Weights of a small transformer language model.
Architecture: local attention windows, skips across layers.
Each number is 128 + 32 x the weight over its row's rms, rounded and kept within 0 to 255. Layers, rows and columns count from 0. The size above them is the row's rms in percent of the matrix's.

# layer 2 MLP down (transposed), 2304x576, rms 0.0343, rows 773-825, columns 320-383
size [104  98  97 100 100 105  86  97  99 107  96  99 102 106 102  94  88 105  99 102  95 105 121 101  84  99 104 106  97  87  94 112  93  96 103  98  86  97  92 100 101 106  98  98 103  98 104  90 102 101 108 100 105]
[[150 126 173 166 168 126 133 103 129 166 175 144 184  76 117 157 171 146 122 116 148  92 112 121 109 190 110 145 191 110 135  74 113 174 115 135 132  98 154  93 120 114 118 108 119 147 145 141 167 114 100 124 181  92 100  79 168  78  75  56 165 138 141 126]
 [147 167 100 112 117 142  98  79 127 116 166 132  61 117 150  30 159 158 107 134 166 177 128 109 135 120 127 170  93 133 169  94 189 133 114 120 189 144 149 122  91 123 158 116  95 127 125 119 143 135 132 145 114 160 123 129 181 104  94 166 157 130 168 113]
 [163 109  82 120 178 124 132 165 184 121  65 116  90 121 129 148  80 118 121 171 141  96 158 141 179 162 166 164 132 165 163 127 140 100 196  78 110 155 117 150 137 193 104 134  80 138 209  36 140 103  91 133  88 169 113 129 200 130  93 130 173 123 147  88]
 [224 143  85  79 103 166 144 135 135 170 154 124 185  90  70 140 133 159 152  59 195 100 116 148 147 154 107 130 118  83  89 144 212 117 109 117 147  78 170 134 132  96  79 142 134 149 112 103 143 153 162 130 163 122 129 123  83  96  29 133 126  75 102 113]
 [172 107 143 124 105  75 119 118 137 162 162 136 105 168 113 151 164 172  82 158  76 142  95 137 163 106 114 102 173 108 123 178 145 189 188  90 180 127 105 147  46 166 127  88 109 169 119 146 135 194  95 119 150 118 207 128 135  84 105  78 176 110 169  91]
 [117 180 203 123 118 153 170 163  92 139 119  88  89 116 119 117 133 137 134 186  33  84 106 134 162 136  85 192 143 160 140 116  92 183 113 109 106 166 103 122  91 164 134 118 167 106 118 148 108  96 168   0 101 127 102 172 152 129 136 120 148 194 161 103]
 [106 106 126  89 121 154 149 142  83 150  90 118 151 120 156 122 149 124 110 133 116 160 101 122 113  88 168 185 172 110 120 161 153 165 132 147 114 138 126 192 137 131  83 168 171 140 159 101  59 169 174  35 124 145  44 116 142 113 120 149 183 129 206  99]
 [145 119 171 110 170 110 172 121  98 190 156 116  85 124 108 162 119 158 121 124 133 100 142 128 130 139 163 127  91 133 180  77  81 162 112 127 118 140 111 126 127 162 144 154 140 137 168 129 118 134  95 115  96  94 123 104  90  99  93 118  65 106 165 100]
 [130  67 125 138 134 114 143 168  97 132 132 133 105  96 189 139 112  63  75 140 104 102 145  59  62 145 117 105 153 106 106  27 168 125  41 123 133 126 115 114 129  94 101  97 129 128 127 149 185  92 145 176 139 115 148 113 111 134 156  92 166 147 199 169]
 [129 178  91  89  31 172 173 127 121 151  87  81 172 167 164 140  86 112 116 104 136 115 124 138 135  73  70 124  80 140 157 210 156 137 162 101 109  88 153 109 169 151 104 158 123 191 153 110 174 151 131 127 111  26 132 141 190 131 123 154 107  62 224 140]
 [165  80 134 122 158  64 138 166 157 153 192 165  99 138 117 115 103 134  94 155 106 200  94  77 132 115 145 159 188  99 125 115 185 110 147 148 147 138 140 117  99  96 116 116  90 164 127 125  82 136  46 116 182 165 129  71 165 142 101 133  96  93  85  98]
 [ 84 101 173 151 189 165  93  97 159 177 126 154 141 134 151 121 148  96 105 114 129 135  92 135 139 117 116 102 130  79  85  73 131 143  50 128 138 157 110 147  96  22 154 130 165 164 167 196 121  46 110 104 119 143 173 126 165 121 160 115 124 113 153 136]
 [ 61 143 112 140 130  70 144  99  72 144 125  89 152 146 118 114 135  93 146 154 118 136 133 139 140 150  68  71 166 145  73  64 122 184  97 161 145 104 145  84  77 102 131  95 111 101 119 143 147 162 136 103 131 175 120 119 141 176 173  73  95 184 154 169]
 [168 169 140 158 143  88 105 158 107  92 155 145 132 111 150 114 146 169 135  85 110 118  85  90  73 136 146 161 157  84 108 117  80 146 106 140  50  86 119 147 124  67 181 196 147 112 102 116 151  71 140 107 143 146 160  87 127 168 106 131  62  61 127 144]
 [129  93 134 179 118 158 108 160 130  98 153 166 145 158 145  92 125 102 115 111  80 142 122 133 160 112 142 104 103 192 131 122 158 137 211 156  95 104 117  95 149 167 154 134 103  79 107  88 139 128 116 156  77 144 156 183 162 117  90 131 101  73 160 140]
 [178 139  76 136 120 167 149 158 161 124 149 137 118 162 123 152 167 151 132 178 169 132 117  84 171 158 173 104 153 150 198 129 100 156 187  95 103  99 173 126 120  59 156 143 151 118  98 204 139  87 161 115 133  93 141 136 136 122 145 122 111 134 102 101]
 [125  92 149 129 149 133 179 127  68 157 150 100 154 133 138 115 161 150 145 125 155  99 144  87  91 155 147  97 158  86 108 110  50 100 170 139 157 122 133 107 153  97 145 154 150 125 106 150 108  99 163 142 108 111 106 152 136 126  81 171 110 116 141 123]
 [139 140 137 102 219 132 138 134 170 132  86 187 109 107 124 150 118 118 102  98 156  99 133 106 154  88 178  89 130 110  77  99 162 159  76 161 134 130  98 141 163 181 167  98  72 124 177 166 165 153  90 168 133 148 128  84  84 124 114  74 143 170 146 103]
 [ 98  81 134  93 141 112 152 189 130 136 132 107 128  99 135 144 145 108  76 173 101 111 144 141 120 164 137  73 158 124 119 122  99 168 136 168  80 164  87 126 160 130  81  93  65 170 110 159  83 116 152  95 125  77  91 120 118  73  94 124 175 142 100 125]
 [161 120 131  81 126 114 115 164 157 150 130 128 107 151 129 183 135 129 127  94 130 107 179 158  58  68 107 158 100 141 157 147 160 163 147 110 142 113  91 108 167 119 117 149 121 149 147 107 133 115  65 156 163 145 147 126  75  82 150 110  57 130 123  92]
 [ 89 114 170  82 161 120  76 186 143 124 155 170  90  66 129  96 168 143 150 193 137 140 109 151 119 165  44 136 136 133 117 185 126 109 186  94 141 156 183 165  78 153  78 112 111 116  46 109 117 163  99 103 199 117 171 101 150 172 134 123 163 132 152 142]
 [123 149 145 148 152 153 157 112 141  89 193  73  92 143 128 108 142 171 117 142 141 128  83 102 160 116 153 109 152 193  73 122 137 150 154 118 176  88 168 190 116 176 152  99 131 130 101 118 176 130 202 167 111 121 158 164 160  79  95 127 162 146 182 120]
 [155 124 124 182 113 110 131 176 132 147 128 185  89 139 100 146  92 129 153 169 188  77 110 150 109 107 139 124 157 153 174 146  80 129 145 170 157  60 163 102 191 165 109 130 166  27  92  57 167 121 143  70 139 198 146 173 124  73 102 134 127 105 145 143]
 [154 175 132 159 168 141 105 153 141 136 164 109  94 169 160 189 162 164  57 120 166 141 162 152 157  73 146 104 159 134 145 107 107 213 140  85 165  83  83 123 148  72  83 136 139 123 112 127  73 118 110 180 143 143 102 106 140 168 169  95 185 124 199 104]
 [ 49  76 148  86 150  95 124 125 108 107 157 151 173 162  97  35 117  97  92 155 139 147  61 130 168 157  62 137 137  43  94 146 192 161 148 106 114 122 161 178 102 135 162 145 173 126  76 109  78 135 170 132 138 142 123  81 154 113  97  72 110 120  99 147]
 [ 88 128 124 149 164  94 130  81 126 126 148 133 148  69 163 145 144 159  91 106 139  97 157 128  62 164 167 134 188 137 217 121 211 117 133 130 109 147 133 124 135  98  89 121 100 163 166 152 111 210 154 187 180 108 209 191 145  86 117 132 140 178 131 146]
 [ 95 144 157 206 166  84 204 133 149  88 104 152 147 122 148 105 134 166 151  79  36 119 160  89 124 148  67  92 173  89 106 102  79 123  76 118 147 126 144 149  72  82 180  82 164 160 113  95 125 181 146 161 137 156  98 124 139 124 105  96  95 133  84 108]
 [143 166 149 104 152  99 106 140 143 144 130 167  94 107 122 133 154 138  92 153 153  88  95 141  86 113  90 128 100 116 132 163  99  61 143 128 106 145  96 146  88 148 104 115 120 120 118 116 113  93 116 123 127 111 149  75 104 116 146 168 103 191 144 135]
 [ 90 167  71 102  91 109 101 154  91 181  78 138  96 145 167 128  70 125 144 157 130 185 130 137 199 134 147 158 103 143  95 132 123 204  95 118  77 200 170 149  63  99 145  88 156 140 107 143 102 101 121 109  92 152 159 149 186 121 134 135 126 143 116 105]
 [136 133 173  92 137 136 129 125 136 190 126 122 123 148 146 161 134 118 132 144 136 133 103 162 155 114 137 117 157 140  84  83 113 111  80  54 174 129  94 119 143 154 107 160 141  84 166 150 136 113 158 110 106 199  84 128  99 207 127 108 110 128 112 131]
 [ 91 184 116  93 137 169 128 150  79 128 176 181 139 157 111 142 119  96 123 116 106 163 120 126 153 143 155 104 185  56  85 116 120 180  46 150 129 122  82 158  81  84 126  82 148 129 102 120 126 123 123 132 122  60  94 104 130 202 110 105 128 120 198 120]
 [154 177 177  66 128 145  57 144 166 145 193 176 148 149 110 190  91 128  73 139 179 150 116 146 156 150  91 126 138  69 138 108 135  65 163 112 152 135 140 106 141 128 126 111  29 150 111 138 104 105 120 133 136  95 151 174  46  87 176 120 151 110 195 167]
 [131 130 137 116 106 133 121 135 166 124 162 128 150 145 156 134 136 123 168  74 169  91 107 121 163  73 116 134 110 162 113 197  90 204 179 142 158  97  76 115 183  71 159 148  83 122 114 120 131 165 153  96 170 125  98 123 173 227 114 156 128 109  97 107]
 [159 125 143 116 156  93 138 139 136 108 172 111 124 114 141  91 128 187 126  94 135 149  95 155 152 125  67 102 193 150  71 148 157 151 121 119 140  92 105 148  98 139  68 146 164  98 119 124 113 121  75 108 165 162 102  86 111 158 179  89 142 158 110 133]
 [107 125 156 155  86 147 120 160 109  96 158 121 143  76 130  87  82 150 156 163 158 128 151 138 184 121 120 158 125 102  90 104 164 205  90 126 129  75 212 115 118 118 143 105 131 124 109 146 128  92 105 140 121 160  53 215 103 112 130 109 191  95 117 154]
 [118 148  87 173 143 150 205 120  81 111  89 181 100 139 129 175 114  95  84  54  84 144  88 142 152  86 142 157 140  44  92 175 167 112  64 134 123 119  97 135 123 153  90 110 146 148 148 129 123 121 158 192 166 160 124 186 105 158 189 230 147  67 151 116]
 [ 64 121  96  68 132  77 108 122  55 118  97 103 132 129 173  64 131 104  95 135 140 110 115 100 155 158 123 126 242 104 110 129 193 181 101 181  93 152 116  82 106  97 139 107 159 138 130 124  91 129 105 137 102  84 101 123 131  62 126  80 120 165  89 143]
 [ 91 130 118  97  75 146 144 153 143 154  71 152 115 117 166 103 134  95 110 145  46 173 144 127 112  98 114 144 176 123 133 109 142 127 117 128 170 130 183 180 160  77 172 108 174 134 122 121 131 156 114  82  79 100 143 110 129 152  72 153  72 130 132 105]
 [ 70 126 110  78 102 119 132 168 150  96 132  73 164 117 154 128 121 124  94 110 153  92 146 130  74 132  66 102 212  57  87  73 157 124  95 151  83 182 169 130 103  89 132 120 162 112 133  94  64 162 119  81  41  86 123 164 161 138  85 106 153 185  99 154]
 [105 134  85 191 125 129 182 118 124 154  44 172  87 110 144 115 178 113 117 127 167 155 105 103 133 116 132 132  99 136 147  54  93  97  94 162 103 120  95 121 124 182 164 104 171  87 104 132 107  92 123 106 159 155 169 165 112 139 159 182 133 149 140 140]
 [ 95 132  91 139 102 139 129 108  53  96 115  83 148 162 104 111  72 133 157 146 132  94  90 129  66 125 122 115 147 140 171  93  34 144 121 152 187 107 205  86  60 145 110  93  93 128  85 165 111 132 112  73 120  51 183 163 135 113 151 160 159  40 107 155]
 [154 160 146 154 132 120 118 123 113 138 168 111  94 146 121  85 130  96 133 184  61 186 149 150 123 156 180  75 167  95 115 182 129 188  91 111 181 153 174 142  98  86 120 144  96 113 124 168  99 138 163  57 114 182 129 116 172 109 125 120  95 191 114 117]
 [136 123 110 165 129  77 106 143 189  41 159 170 118 124 100 139 120 124  96 110 145 136 156 100 126 125 162 101 118 163 104 110 118 137 113 159  74 138 122  96 130 144 145 109 125 118 130 134 110 144 105 158  88 112 156 132  70  61 151 112 147 158 111 147]
 [101 155 222 144 166 159  81 100 125 123 155 110 160 110 133 148 110  93  80 133 132 165  90  98 140 135 147 121 166 133 123 152 132 103  79 147 122 143 134 128  97 165 173 117  78 106 153 116 151 141 144 109  65 114  83 120 209 113 148 116 118 117 123 115]
 [ 95 154  91 135 144 146  67 130 110 129 159  72 123 126 118 115  98 137  99 135 147 169 121 113  73 115 152 113 140 144 126 150 143 132 153 113 133 185  82 101 162 100 110 137 126 117 179  64 127 118 124  77 137  66 127 145 114  93  84 151 133 143 188 109]
 [126 111 141 146  70 109 168 143 124  84 145  86 151 123 106 124  83 105 162 158 137 182  99 108  60 137 145 109 148 122 117 147 113 151 160 142  95 148 131  61 101 187 115  92 134 165 119 139 118 150 106 154  87 138 153 106 139 117 124 146  57 169 123 135]
 [151 123  85 112 108 133 122 162 129  81 145  86 151 161 137 127 141 178 114 113 161 114 148  85  99  86 133  21 141 141 136 102  88 112 115  99 132 109 123 136 144 100 116  84  97 126 161 108 139 142 203 140  70 110 131 120 132  97  90 123 173 152 139 155]
 [ 91  63 134 127 109 124 184  91 120  81 144  93 120 106 141 156 118  97 137 162 143 133  99 133  99 127 100 148 185 114  96 113 129 108 125 125 171 139  90 121 125 145 170 149 116 136  60 162 110 116 123 159  68 123 152 128 141  90 108  79 147 145 111 115]
 [ 82 120  91 123 116 120 184 136 148 132 153 145 127 115 140 110 123 191 149 120 175 113  71 156  69 126  89  81 137  83 105  72 138 159  96  61 160 130  83 100  88 148 143 127 177 129 150 149 120  93  78 161 125 162 152 120 144 116  87 131 117  72  69 115]
 [105 179  86 114 100  93 147 130  97 148 142 111 152 140 117 134  81 100  93 118 122 146 194  81 150 142  98 129 166 135 109  99 137 143 153  84 129 188 229 151 141  88 112  91 125 140 136  76 132  70 116 121 132 123 130 182 154  97 127 120 124 125 162 134]
 [116 126  71 141 164  76 159  87 145 200 220 162 184 132  89 159 105 121 144 118 191 177 178 113 140 191 104 158 125 132  85 104 103  85  92 142  64  77 106 159 175 165 149 132 146 195 110 149 135 133  65  97 135 127  88 117  94 133 122  85 140 106 148 124]
 [152 129 172 159 137 141 122  95 130 145 193 147 111  89 100  92 101 149 132 177 120 129 142 103  57 162 135 147 158 134 138 166 137 125 122 132 170 111 181 194 150 116 200 125 133 141 141 113 130  80 116 138 122 117  79 153 109 129 170 112 117 178 103  81]
 [108 170 141  72 175 152 163 131 116 143  95 174 116 109 134 134 152 157 127 103 120 157 106 146  35 149  74 127 217 102 107 156 134 154  80 160 120 115 158 104  96 105 105 156 131 147 155 110 108  99 118 136 156 142 140  85 112  53 120  74 124 132 134 130]]
# layer 2 MLP up, 2304x576, rms 0.0403, rows 774-825, columns 320-383
size [ 98 100  96 104 104  95  93  95 106  93 101  98  99 101  95  96 104 100  98  98 102 124  99  91  98 102 103 102  91  95 112  95  97 104  98  98  99  99  95 102 101 100  95  99  96 105  92 100  94 108  98 107]
[[121 187 105 120 128 103 169 122  98  65 150 154 123  88 185 118 146 144  60 166 160 172 165 112 159 163 168 132 105 114 166 132 168 117 161 131 104 130 152  92 105  69 179 123 158  86 154 108 121  46  99 149 126 115 107  92  92 144  89 170  89 147 142 126]
 [119 159 105  44 134 141 105 118 193 150 108  99 138 185 158  89 134 120  96 159 162 136 113 179 108 123 147 202 156 111  78  80 196 133 151 130  85 153 100 114 113 155 132 131 139 164 169 101  69 156 181 123 173  60 130 157 193 129 209 143 134 166 130 154]
 [114 158 140  71 146 163  83 110 138 109 110  94 109 151 180  98 207 130 177 108 151 151  47 127 136 113 168 173 170 109  91  80 127 142 132 153 128 120  97  90 139 171 154 119 159 143 128 137  98 107  96 118 122 156 135 103 110 155 138 158 137 134 178 146]
 [171 107 153 129 136 105 102 111 153 143 139 115 131 140 134 141 132 178 114 194  97 117 132  94 154 108 208  79  73  87  72 146 145 131 183 143 180 160 173 142 110 136  88 144 142 147 106 129 142 153 130 115 110 142 196 105 114 104 133 161 103 102 138  72]
 [ 64 143 123 163 162 154 120 111 164 113 142 139 140 130 112 125 136 165 153 156 113  91  86 140 113 137 143 111  72 107  93 139 146 125 161 162 126 113 161  46 165 106 163 116 173 106 106 166 113  69 136  76 128 126 109 160 157 104 126  99 134 131 145 120]
 [ 90  46 149  86 108 104 133 123  92 160  98 142 138 133  56 134  99 145  71 111  89  90 129 119 106  85 140 136  23 146  75 197 150 118 109 145 151 173 110  88 120 139 149 144 151 123 120  75  98 136  81 162  63 136 141  44 173 123  82 101 116 115 198 152]
 [ 95 132 143  67 152 125 135 148  94 143 182 124 144 115 150 101  96 117 168 163 143 154 105 157 113 155  86  94 143  81 113 101 156  88 123 187  86 102 133  93 165 143 127 136 147  91 112 145 106 147 101  86 141  82 148  94  85 165 162 217  70  63  73  92]
 [126 131 124 130 169  70 154 136 100 140  80 119  97 194 104 154 111 125 129  99 143 102  83 129 118 125 157 140 134 127 131 120  91 124 118 177  89 160 118 120  79  65 144 152 147  95  93  94 102 140 125 159 140  86 144 110 137 124 148 130  95 103 115 134]
 [180 163 132 165 156 152 100 140  82 110 117 129 109 156 171 114 162 183 177 132 157 120 106 127  66 142 155  83 120 156 131 100 133 128 126  90  97 118 128 135 140 109  82 204 147 103 120 158 114 129 143 141 101 166 111 133 112 220 142  99 149 121 141 102]
 [115 112 163 104  79  92 154 163 163 159  66  87 111 145 131 131 109 139 182 171 117  81 181 104 121 163 104  94  59  76 149 127 109 131  92 163 112 137 157 181 169 115 151 188 137 107  74 147  83 108 141 154 120  84 111 121 146 115 147 182 121 132 164 144]
 [140 106 178 138 168 143 116 164 110 102 107 166 147 111 165 135 101 105  68 216 151 148 127 109 155 143 122 115 140 109  95 167 132 122 188 134 153 182 112 162 167 142  33 179 207  96  94  93  84 153 138 139 122  86 117 120 110 116  95 143 138 174 117  96]
 [ 93 185 101 108 145 127  93 130 160  90 109 139 114 173 110 125 171  93 169 139 168  89 103 188 153 143 132 188 102 116 107 107 124 134 131 128 151 183 122  76 111 148  70 186 107 147 155  68 129 165 125 127 142 109 192 144 127 101  96 134  70 142  42  19]
 [101  87 137 132 112 160 113  92 131 127 126 139 161 153 155 135 157 148 115 128 135 169 145 172  96  93 126 136 155  74 112 111 144 140 128  87 122 123 118  83 113 137 119 103 113  95  93  96  93 149 154 121 156 138  52 132 136  95 136 131 112 144  43 110]
 [135 190 165 115 113 104  56  86  52 150 141 197 160 169 127 105 144 104  88  78 140 140 107 161 121 181 141 186 134 122 127  93 144 124 131 159 131 137 145  98 166  64 163 140  99 155 163  90 170 144 128 138 127  70 132 102 217  96  92 134 125 175  82 137]
 [114  74  60 104 170 113 109 147 132 102 116 115 149 146 164 125 139 173 103 189 186 138  73 192 152 119 134  68  86 129 201 200 122 131 169 171 158  62 171 126 155  84 146 129 146 153 115 107  76  88 171 139 145 140  99 128  90 114  96 139  96  53  98  71]
 [ 90 146 123  70 169 134  34 179  75 142 123 151 128  53 168 115 197  74 164 111 160 123 128 117 123 113  94 101 114 138 122 202 163 157 148  86 109 111 124 141 153  78 128 132  96 115 204 127  34 155 130 139 140  80 136  98  86 153 128 158 146 137 126  96]
 [168  86 132 145 132 130 148 131 154 105 150 114 103 187  85  88 160 144 152 148 119  90 138  77 145 109 135  85 139  83  77 109 207  77 157 135  85 100 171 115 118 114 100 122 141 117 105 126 112 137 144 126  83 110 139 105 135 179 135 130  51 136 134 118]
 [110  75 120 104 180 158 186 132 119 129  73 136 121 118 124 126  69 167  93 121  94 105 163 103 121 135 151 135 127  45  69 108 146 118 139 130 150 110  62 123 107 154 141 164 123  83 158 173  76 149  59 139 118 149  94 140 180  91 122 116  86  90 108 112]
 [128  73 204 135 146 125 139 156 143 157 169 176 137 106 101  88 144 132  92 178 122 178 172 158 131  92 213 125  55 131  75  88 141 109 110 122 124 161 145 110 133  73 134 178 143 148 107 136 125  98 140 135  64 119  64  85 138 145 109 129 146  81  90  92]
 [ 93 145 108 142 134 166 108 192 156 117 166 128  90 180 113 137 139 126 120 155 181 142 185 128 110 142 202 105 112  99 158 104 159  98 169 162 140 161 114 161 118 200 151 108 206 135 158 138 117 120 118  97 134 108 115 106 197 107 108 127  85 118 114 155]
 [141 120 167 118 108 156 149  81 110  97  77 120  89 109 176  88 195 143 122 141 173 179 151 147 141 120 129 178  84 109 130 116 144 136 126 134 139 126 110 119 156  90 137 168 159  65 106 126 118 110 107 197 138 135 150 119 115 106 132 194 123  84 158 128]
 [143 129  99 139 161 109 149 127 149 153 122 110 147  83 120 145  86 127 149 148 133  85 206 148  98 113 172 149 111  76 115  97 174 104 169 147 134 130 113  96  89 162 107 147  99  95 174 135 122 145 131 152  84 121 132 130  81 130 107 149  87  73 103 109]
 [125 114 185 107 143 124 165 190 124 165  58 106  49 117 112 139 208 109 111 172 141 161 120 155 161 145 176 111  93  70 152 113 159 124 126 134  95 180  57 194 167  95  99 141 197 138 115  94 138  71  87 134 107 169  73 142 100 124 109 120 144 123  92 187]
 [150 122 183  78 166 170 104 166 131 130 163 190 172 129 103 111 115 173 119 105 155 113 109 150 124 170 206 121 135 171 143 105 168 176 106 110 119  43 123 135 150 110 139 170  99 127  62 100 117  15 210 105 124 103  90 112  85 106 125 103  60 133  95 154]
 [135 133 110 102 104 170  84 121 130 169 111 136 141 152 203 158 128 142 109 135 137 192 152 182 120 123 137  82 129 126 131 132 176  99 101 167 121 102 142 142 108 114 103 105  82 125 212 174  83 142 152 165 192  97 165 168 156 126 153 106  85 144  76 163]
 [145 169 102 103 119 166 150 142 135 126 130  61 132 148 100  70 138 123 177  83 193 102 183 124 114 128 141 186 174  85  74 109 140 159 114 207 121 129 114 142  69  73 173 128 128  96 130 150 124 130  98 101  93 143 122  89 116 155 135  69 137  83 130 155]
 [ 69 134 130 144 175 119 180 198 130 145 194  55 113 148 139 122 131 133 138 101 133 135 157  92 135 140 160  99 155 158 133 149 140 115 115 117 195 155 126 164 147 116 133 194 156 116 182 119 112  96 157 169 160  96 131 189  89 159  77 112 128 130 122 139]
 [108 179 116  80 135 155 124 146 149 149 150 138 174 120 120 116 133  81  76 178 132 103 168 102 151 124 151 123 114 155  89 102 193 122  99 122 111  50 109 129 162 150 206 166 153 136 150 148 115  81 141 142 120 130 132 138  77  87  91 139  52 105 132  68]
 [171  88 147 127  96 137  71 135 177 134 131  95  84 125  99  86 127 186 127 130 130 145 102 132 126 137 161 134 131 117 147 136  94 115 134 109 102 170  91 138 166 168 160 129 125 102 117  98 112 150  97  88 144 151 119 116 155 145 180 143 133  84 167 143]
 [129 145  97 187 131 131 122 144 187 136  51 164 149  91 147  81  88 146  85 120  84 109 130 164 129  99 156 117  65 143 144 176 153  68 168 129 121 130 100 107 135 209 134 124 170  98 171  98 147 158  64 140 136 167 107 136 160 149 141 141 141 108  98  69]
 [129 174 110  82 216 138 124 233 180 127  90  65 162 119 174 135 117 103 181 132 183 111 133  89 183 110 119 157 110  94 129 140 158 133 134 183 138 127 101 169 108 141  88  99 124 125 135 166  59 120 146 153 171  80 159 127 111 139 126 153 165 114 144 123]
 [ 99 117 165 148  90  87 122 165 112 124  99 102 120 145 173 122 141 135 142 151 105 104 135 104 181 178 133 167 117 105 103 177 131  80  91 107 168  90 179 174 152 129 131 131 124 105 122 146 114 120 174 104  75  72 118 142 168 143 140 102  84 100 121 107]
 [157  94 121 141 162 157  91 149 172  83 107 147 132  89 136 135 129 161 168 112 133 104 109 119 113  97 183 125 150 137 107 112 171 136  79 123 103 141 105 132  89  86 153 142 132 175  96 144  79  68 160 186 153 166  73 129 149 160 139  66 128 103 132 115]
 [139 123 108 158  92 131 192 151 111 111 103 190 171 126  63 103 142 175 128 175 133 150 161 123 116 142 125 140 129 125 106  90 160 155 140  77 173 130 135 114  93 156 172 123 102  74 182 146  54 141  89 104  72 177 140 156 115  87 108 141 101 163  78  76]
 [133 120 176 124 181  75 148 152 182 142  65 127 136 152 110 117 161  96 103 113 118 154 139 156  87 135 135 124 132 134 111 175 120 117 109 143 110 102  90 151 147  82 163 141 200 110 122 125 104 132 212 160 123 104 162 130 141 111  99 133 133 163 174 112]
 [157 123 200 153 115 128 129 142 157 190 114 163 160 150 119 127 151 186 120 165 144 127 121 161 115 201 149 148 121  97 120 105 104 118 222  74 139  50  84  64 140 192  74 187  82 128  94 164 127 117  79 123 125 168 179  94 130 109 140 170 144  39 136  91]
 [144 142 147  83 102 121  90 100 147 154 189 124 139 138 129 117 147 158  77 153 117 146  99 112  94  99 189 124 110  81 120 105 119  70 123 176 114 172 139 138 150  72  57 172 184 125  99 121 129 125 162 140 175 109 134 152 171 123  65 112  66 136  69 174]
 [144 106 110  94 120 122 159 113 141 170 155 153 209 115  94  87 140 165 157 108 110  96  73 154 133 122 133 149 112 154 115 164 171  85 157 103 115 147 109 101  95 189  78 148 100 136 110 137 130 113 145 153 152 151 155 121 162 141 112  91 139  75  93 123]
 [ 79 109 102  53 167 138  72 137 126 134 134 184 142 164 109  84 171 117 155 190 110 125 108  89  84 206 122 143 108 114 101 135 136  97 168 151 137 150  81 173 153  80 141 143 121  91 118 102 101 114 125 100  66 160 143  93 124 159  64 153 132 108 124 131]
 [132 129 139 120 141 124 155 117  91  88 120 111 109 178 117  78 168  97 139 215 190 128 192 138 132  84 170 142  68 118  82 128 152 114 190 130 130  90 144 108 121  80 143 179 154  37 116 178 147 115 173 167 161 123  98 109 143 196 171  95 106 131 109 103]
 [125 120 209 100 107 152  76  98 123 161 118 164 180 175 128 120  99  82 145 154 121 182  61  92 192 128 173 170 121 114 120 106 156 102 125  93 192  84  91 161 155  95 195 175 141  98 183  65 104 107 121  88 161 112  53  95 182 156  93 151 111 128 143 133]
 [142 112 107 128 146  62 146 149 131  35 160 159 105 126  74 128 131 148  93 170 138 176 175 155 116 143 129 141 158  55 147 104 121 107 172 129 115 135 101 128 118  90  91 150 178 113 129  91 133 156 122 139 171  91 142 146 114 118 155  90  86 135 140 120]
 [114 128 127 148 135 122 157 159 127 145 103 127 102 118 195 148 134 127  92 128 143 113 175 109 155 153 116 131  99 138 114  60 163 113 109 145 126 113 105 126  88 155 120 115 112 111 137 148 140 133 127 100 113 136  89 168 168 113 107 137 111 112 121  97]
 [ 80 121  70 158 149 120 102 131 129 109 101  96 123 162 185 113 128  88 108 154 149 136 132 124  81 144 182 109 102 127 127  96 106 155 147 148 168 139 121 113 124  98 101 104 190 124 165 116 121  91 165 157 103 137 179 119 170 120  54 187  69 114 128  83]
 [121  71 103  87  98  97 121 158 160 128 149 149 206 135 105 140  85 111 129 139 140 205 174 127 161 155 122 167  95 152 155 194 156  75 160 131 112 172 126 113 182 118 137 181 114 134 127 130  91 133 135 170 155 128  99  76  78 173 100 152 151 152 123  94]
 [101 167  73 106  73 125 184 137  42 115  99 174 128 179  59  70 171 126 143 138  84 102 197  92 148 159 163 106  96 105 139 120 151 117  51 162  75 136 168 112  83 122 148 153  75 108 201 134  79 143 145 149 117  74 133 109 107 136 112 136 125 138  85  94]
 [ 85 107 102 104 155 143 116 118 130 127  92  76 157 123 184 143 164  40 111 147 136 159 115 151  94 126 137 116  94 106  91  88 136 147 117  82 185  89  67 108 208 133 164 106 101 133 140 128  84 132 106 121 137  59 122 119 141 153 118 170 103  55 112 100]
 [126 134 144 135 150 168 140  91 163 150  36 102 194 110 113  79 137 107 194 173 188  96  97 124 133 166 135 114 118  88 124 131 124 130 107 158 121 152 150 152 174  99 124 123 122 125 187 112  78 118 125 128 122 102 113  60 137 125 120 131 119  86 120 138]
 [ 85 103  95 140  96  99 105 138 116 169  84 109 110 131 152 160 121 166 106 115  82 138 204 105 179  77 172 157  64 109 110 108 149 121 145 145 116  86 179 201 105 150  96 128 169 135 111 159 131 106 108 159 149 125  77  62 129 186 150 138 115 102 121 127]
 [129 129 119 126  54  86 103 153  81  81  95 125 166 141  80 130 187 142  97 140 120 104 134 183 141  83 106 104  50 109 136 114 135 138 112 136 105 120  76 151 118  62 173 157 171 163 162 158  65 112 192 123  77  95  92 138 121 145 129 172 106 130 113  87]
 [133 155  91 100 154 145 111 160 126 117 135  96 139  84 140 107 181  60 127  89 104 175 122 191 165 121 103 119  96 122  96  80 143 124 184 142 133 111 110 133  74 152 191 134 128  97 220 136 114 102 118 104 138  93 162  52 196 122 121 152  90 112 123 150]
 [102 153 116 129 237  92 130 128 149 134  73 106 172 103 105 138 122 171 145 129 141 133 157 102 129 130 145 122 110  61  64  68 118 146 132 132 157  44 140 136 143 138 177 130 142 143 193 104  32 185 161  99 167  79 115  70 146 167 111 129  89  73 140  94]]